Weights of a small transformer language model: RMSNorm before each block, a variant of Adam for these matrices.
Each number is 500 + 25 x the weight over its row's rms, rounded and kept within 0 to 999. Layers, rows and columns count from 0. Numbers have three digits each. The size before them is the row's rms in percent of the matrix's.

# down: layer 2 MLP down (transposed), 768x160, rms 0.0843, rows 676-695, columns 0-159
# up: layer 2 MLP up, 768x160, rms 0.102, rows 677-696, columns 0-159
down676 101:485502525509521482509492488504485510506458510496500497468501525493566546511487504515459487492455549488483478501498492490531472499486529524496515485500497499474485506544512396483509481458496519515484496483513514497505525528469500509465494488551530477543532550489507503478499484537459512478516475509502447495505515494468489513485479496546479498442515533465541506502482517475452511523499477476517537484468512513512540561513512554498503484475476537493495467514501518512513499474508462
up677 101:518502480479491527513493468473481514486500494530496509506483502479525505449468524502473538495470485476512533525507451526541489474502468462530500446521496495512517471513530482458509508503497476498499479522520450506493492502497482496500494514471536487475517557483467514534526538478506504513485510525525524481506480448457456469501454567478439474497514507500517520487514505516545510463486472456473522481491495515486496508489485442451516494503546511494482487506549505484490548459476477
down677 102:485484469460504501486488494534505514503499491438525464473489530504504499454449472547472445497520473469500505444502550518525483503538542500476495563483486516499498507534486543508556485520473502468499500506529485515545497545471519506534490510531531487509469471498486522530508527500458490536464518489529499511465520517488468530457501471502516482521513493527493492531505473491483457513471497487490509489531515505502497543537493556483502511506508453504508548523477498514497483504509529
up678 107:526491506491484471506527499466497521504493467511477493483481499508504500495487540514522551470512497508480526531466495499511447517470482477542516452436480486467540482529469535518528472443481514522502485511528494509478478527486488507500466499488529499521475513493485535483480534472468495532459506499511536427479525520517494533508505501496483561439458465535519454513512544443509478482532480529508513483496491487502462459494470508511518495519484497517489512504492458526501525496506516
down678 105:473511509477498494506489472503514476447537519525486514521510528530501484476478447509487469512490498494488502512490503482490482494499495466473537473490502488504494517514483536557508512514525485451480501434502493493503505468528485463507521464510494536484516527461436468445506498478493469491493485447498555488521497523526493483488486488491524460538555472474494499524497508530502528506485507497445484526467475484465551460483503487467500497479476515482474553498492535429512496492475506
up679 099:486482492475476491521521484523510500517490480545545441528489525538495492534481538493476489527491508485494494467503478495496545457499494511489493495529475524512520510481518474504526499497471470499512508538532464473522534517457535526531476499476480518472523497478542503460521477487483491529498498503453520503510490488510451507486498516504468518525497560529507514496544473471460520499547513521507495506507539537470491488511534504433478518425490506498485499464466556457525498497507467
down679 102:497470472516484469523514473505497478521508507505556481514528482495528483501489516476474492500484498504545493451488547482515520515469516499515516506510502473506526488439499511517481471453499490486468478464466468495472498526472515418453507495539503513498507524449496546505484540473525516491433474508490522552478529479465447471502452501497480486471499530572484503497493478520497528504512488514478511545509487514509506482530504482511503486459515519493475507490524477517522529481497532
up680 102:562472484515518485489486531485519491559492497526517545514492495531468501518510474519476543542476499506521559459482478474485477511496509500449485530521467520489488554517494455500504493505500464487516544497466514500483468523482521572461510494515519519461455494510505523484494519502524497522497491468523516514530568464509521539518502507493492469481527484512488497499498537508467508474496492500500496462511462480515484521458487459506467461550526491520515497497470534507498475460512490
down680 101:467471510491496517500456456512484514494519499491526473492502522516484510504525489480492529508493484464486532504493514516476481468557492518545486511526514482466469515430469483476501512518495491480498497478489538485492523507488510481483504486475500500504537504484482480525475510497478502515481492522504518486499509555502514465497542500429553548525525523502519529485521471514536444464458498422496507520502563483490487446497481532507487550527503525475470477475514471515499494531466524
up681 095:515505533476476488536532472504522483515494498511518505483481503458452478474516479505543562474514454490503491458509450506492515489561473477449522569552493489476548516482490536480494486513482555461519487499497519513483469497497459505488521492511482525482479482498535512509494510471517530481517465508515490488464475511479553491544503481478520486512489493484510513515515517493499464474476523480464486480507498486475517479526429486508503478549492474524523482487454514524506473479483524
down681 096:476527533530483495541510506476524485512489527513526521496475470539492473497465516542515554507474494473488502463520547464501528484517490512511523504478485462482448501478457495502457525486485510553543483496487532502458522517470485488505521451505499515442525542450511474508489510496491454513541528479461527468533523491487515457513549489496508522474514508469496502482525509463509509485523515531485468507523494498522563514467504518438527500528497488499491499528474518504502506513506475
up682 105:509531470510495491495501512513514505471550506504494490479542542495524459499509492491471469500494475491498497534517513534522473442507537456506494500463479458503530504467526494522513467510469497499531484495475559521496493490491456510497489499520560522441488502513510537448499474482457478469551529483506509470514537524542510502496455508494528491474500503489513527533512435435490483523520514494493501482487489469550495510510542519481497485460530481526486481491470472503489497526474469
down682 104:516494476517469497500499510472510469498505488528500546512505549508517501514467495523482514450494503512441475538473470527521542501494515465492490485504474529499476501487471502523505481509554492502559491546479508501471470479500505489524518453524458513520523467482514519508510526463503519538494507500499480486555484473510472482500527479488496537534451517504527517505515529486523519549454449566506501522461479515471528506428481541516512491524543471497521498513486505487498494531522504
up683 106:516510508441503501513475490434498553496520464511509517510518514474516483477512542538514511509484467480480520484516483486511506465492520519537548488514470480524545504519497487468515510498466492485475510472505519492520457492516474522483511525498493485530485467510503505517500475538473455471492506491464508482467493500513516520524493541531496457544546518509461495556486420466496462463488483514473452472506472517515521526532481493476481499478501519510560519510477540542500508505508513
down683 105:507535525535454503519479501495471482536475519497462563478505424522536487540510501512476535483512506489543457495501486543438514517506485483524490483523510501494453429498539514497505468490514503501526508493525513474496494542499482541519484506520462487503499519502486504463505481504474487535509515479521480530493527512462448493530513507514501513529506512490520514453510452519488484552510480506465530529470497480458499526475530508484493469528488456471487497487542493482527519521507512
up684 091:550479493499492476463509474545497494463533492481521475499476513514478493541492452521471526490556442501530490513519452527468471505506516529487480488489489484512487524482518503509512472494465502496525483486487533470474521497489486488507520478486494509500499501461473457502463449486536502485511534507463488465510485502515519519487544497496514522511507551525465467499475540502544450531455474527508441495521492473529496474503449499499522507446459468498531469506525451507500473494508502
down684 092:516523487474548572536518504494520503498451487537491454511527555525510513515538522496491516494487499497532488541475532477501501555415511507503465470520552540539502514511482521493490514521518480505549516492486475473477494476498496514494509546504508483480500486541490478511449446533485498486479528474473489502479537464514505501465508508498508517500475505492482475475462510514496489464501540454494481467483492515502557533497479489477469482504516498516511476488516487516487483511492543
up685 108:499448540504491529513483476516475552443514459515513496478499532450498489513465503517491522562558469503450473520509488554505507442550477484497529515496511532505501499480537547464500518505526519492496497530486500494514479563504477489504527558506503520503479487518504502464493477500470484489489477493528513513469499509471514504512522517500506497508499494524492514528521461478535523553488523549512485494527525502501448469507487516465467498517504522498514476452509490546528504531496502
down685 111:491498488504504462490494527501492501538501493508489505485500487490548479477465494466522502528512507455514504473523515505493478508532499458474493548521496518454514478527538521522480497488486478533522504498463443474508529479487501524511565512484488466458527523485489490519485513447500436482564514493492558507444544516485546512507488511498502501552568527488541483522494505524538513498495504448500518498489498493502511487468491480489486476445512489541500533511502529519517480491504479
up686 081:484497508489510516487480539531497520563515518516499460525534528544457501491465463536466480524491504507477518478484450519492491491489533558472520489512504509489522476478440485486475487462529493459502470517521540481502498558463512526498550541481476515472494507494493473497521450495483564471460515500502550495496480507511511526488482497439513477476474474490491505493508504513478502559519514495495449490513509477496511470516528467525511495500487541520508522515496516487512508464528519
down686 088:534500552512524515486514514453510555458460497503520506499526511490531503488513508529506506532510506480503534464512520485475502507492498504528478486512526521474482485534487504502494493489481472544515492494503522482502518526490507486472477481521523505525520482483499530528519542540453497473509519502486494503513507489521504512485478496543544532491485509514552487530537463544551513466472514469575531518431524425481516477500480523513504498506533488461554506471521477525502519481469528
up687 099:483513549477481513536465502478501522538526505516479525491497477506482539454494508512456478497542520514526482494482490524439469430544454507477465494526520535517491465490541487478517484482501461518526510524506484505501556529478476525506524465481502484455491524467485563480494528488480470505508506487510491488475521538528477520503543494447483472434533518503497476492497524517514472539522475510518495489500485492498500505483494472528456538518531489500516484493541511478503479501509492
down687 099:467518439492483498496486482535477532519528474487503546491525492497508479488472488466524555523504504479473509530493508554519527501543478528492506489480512499486466507507432515493503466515475513467484531527538478476485477495477506452507495509525485535518512504489483486507517466521539513490514525525510502515510462484454462531503536536539515519512492498470520504463491501476474456499490541502479521521486505512542498460519530545513544484465490544503512515498497474515542456529478561
up688 103:494523524540505484497515466532496495466468466528498518497511510488503517451508500438492515537540503510516505505475440536473520509495514475498513492481510447536520503463511511488429516489550487544490509570481511506493503486475496498479502496453533521491524503484479550494524517478447532527529516549508546516492523480544507475500529546471498520502508493461499526501511483485511490475512468491478492488500483461460523493477505451498455518518519493533494492483530522495465507494515480
down688 101:425500480491478488499478509530492525499533482487523508512518515549512507460551496518538499482519512484511546489500505428481485493507504484523524479463536531512493502505490461513517534463495483493526482500519448500510492522479519533516466516551487488543484513478492515492476476465478510488442499507500504519517488489485504508469515561553514470467507524521492481511507506492522518551513497552512515481518519520471489450513491462473522494483454464477549525499466510487490529494490541
up689 104:504467487506528462442537463469469504451483517531495481526480462459475500515521513507530479505516493502472459513491502504472471526478497477511495576467536498494495500512499504525517508490508520572549486451495509504465513497500466455501510457485551516512480497518507488487494495483485505492494502519488510515485525524484502531538517512514504494484548555476523511504535506429464485499462527492488506468526501464491464543513514494506528540487460465497499522499488499487507464480480471
down689 103:498520524510458512521483514521500520506549539468494490485516517540470502470480517498504523478502471481482508517493528550536517513524500455492516515524509458516493496516488493509481514502482518479474505517537506536482478457500519506540567489471507509478550521477533477478539515510519461483503486485538542461456493447478502464490524533461484492524532523502475499484510492565521519481542526460482502516516522487522524457476466503536474502508529519467542507478516474519539513466486510
up690 094:482512487508465496527507483543474509518468511511437510450513499478483535502471498449469507503520486482538509483506499460478502486514469498496455473502491524500543480495487501496475516525507492488545550532530495483532515471508495478514519438519445552509490491505513530461483512505489466480444504509518496497536495527476532493496462461509517475432516492456529477489520492513513500495459498488513484503504458529537441511498492464484551522498517454484469489483524503523509494478492512
down690 096:529509521518477493528497504502496501442490508482488488455509506437498511484501533531477549481501519548502516508502476482505496453531481513483470474488501465509467493523493498514503468522501460518499525511548476488515464467513505484459483517497465499505510475531513562437501489499516512523452516462544459512502482480547495531539438508517467535474479495493532448496535484506491496504527516500510538509490474515526547504538474473468496523499488520516490515515504510537474530469484515
up691 093:447486525457500493504516495526470523460455526485469518533490447473553491495499495509513524491518500502491495556517547529483519499508469519503514489483484530485458475460506470510506488517480545505495483463535509507495506500455531487491484481521537529487525502469487511493453515492526499472507494480440531526521448501532536519494578508513529501467536523523473494480525491475478493491504483513499518455477487578455491494515485487501499514481495498524495488501529515517527505531501533
down691 098:534453511502502507482501512492510524457533498481417497506517498481533493546479491464490511509519487531503534483500473493473491505476532477504474511503484506416517518465509453528506528467493520477445542476502473518484478505528488525472522514519499498537524510472482521527464474480512502508519469515507530501553516495509532504499488489499524472445513443505484470491480510484542483482487516482526478484490559505500445476528528465543489501491526509450526504497480517507519507505520500
up692 098:477457483476518437500519507501552480496514480506451458507465491492502493499505481528486497452479484509515535503466500541518500518473536526541484507499472470511524523515517533513460449490523468528514478499491479477520512502475526499541478499555524550453493517482481519462492456495486495494527537475514515468529488480497491544507517544483527536487504485516517473543481477464529453486495479481532487482513472496467501522531519515560497479469491495532500477474483483493492545506492486
down692 102:479480500462510522463528531490515516473462487514509537479519527514482487550483493510518513481523496502519505475463465472535503520440479505481489493512532438487460503541507537496486512483452498528512451506473452483518493517506545445505477491517511509489492494514504491519515511467514478506500493491472513515551497476488484478503490532486517481515489506449479496469514530497455518510531513513457507544459482542441534461481503482506505497534510485526455509521514553484478476491448497
up693 109:481496506526471530481453475456504465476514505507457522535479450507504504466495456534518479498523476456482475488500522523478482504477477489501464489514521536516517514538543463481495504508547469474481529478491439485532452489511480513507485484520531518488505511497512539505548519495514491473456506522525495504501524495500531461489423478414477461448506530477526512506515509511507496502491493482501495439515514478461489505516520521506477476478483492520512505486477506534511515489494492
down693 105:500500493503474492525518493536519520476480516465484530546496518459478562516476516487502480484544508491496470487489503471512471520563518526472483510526485518482525487495461504518539508508504499514526500501488505494494570520510468513513505502498463473467502520503431456488516446523561506492492514537472573503537417479502502484497494525517517480508492481486465538511531496494476507495536508470475514529530479509512523473498500493510479477512478515500536501503501486499510502483562475
up694 107:481497482493492493526489482501436474484491504500546497478527478507519493501468520554512451475531512494508475533549508510539490534479505520474497490489505529510494543494494518472534505522492512517504495498498494458508497531491456497540499476488480563522516458487518546528478482461505499511516503485443523536494527535475471479497515486505451512535544537507489485466516516464527484539485494525501477508518491475522516473475466490542450543504514476512456481486512526516542525556497509
down694 106:516463533456500531500505528514504491495521456521551524517509504535524484534477474489549516511514547506527509473521475484495520484456536472473502457496509501484484509492511524538476490477505457467520522527478483431474505476505542501494550539459538498498490477506498477512506501551478508493470446496513473463508512540467503495454509530456499496469481491482545464494459488510507504452489515494497526503494531519498492512478514503529526469531479461515522495510488515484493499539465462
up695 103:516514553497481451506486503508526498477492450499482500525481448485510501510520510455460512479525447519483520536487491518516531464498510514501485498528506467497500526490506484534523498534524500474451510495437536509515483529492511494483541481488555492474476487506503458516448516505521539502556507475499486499530484471503512499493503521477458497504480527479523510469521493508468451508532487483520487526486508475523531499465451517541477513528519499521477488439502515496524524522512431
down695 105:512495474508514512506501498531475498520501503492487493499483558508503492526511495447509485531499497487470509497496508498466498505496503466485482473490465510491486544554518450502525513468482521515481516575515504503502464476504551495494505519470506499469494494501446479510472527502504477493483535462510493498482500514511524524479510539530526573547489495528518469476512460487503551467464521585502555480470488482466471466482522523448516506515529500484510497528501497502471481470478533
up696 093:525480506459534475449495501550538522483499500492501457484536486531508469504488524507529508536505522474514529509498454505498537485480495496508485504517493509496461496491537537532512483502513562448531504526466503462478487447494481477504497518523447488459468514470523512463486478498493511542477476522492507478522541481522523483478560450474509478509480470495467479507496492534506456524487474455514490516535543521492463474480499510531459493499506469463533498491529499498488487529494509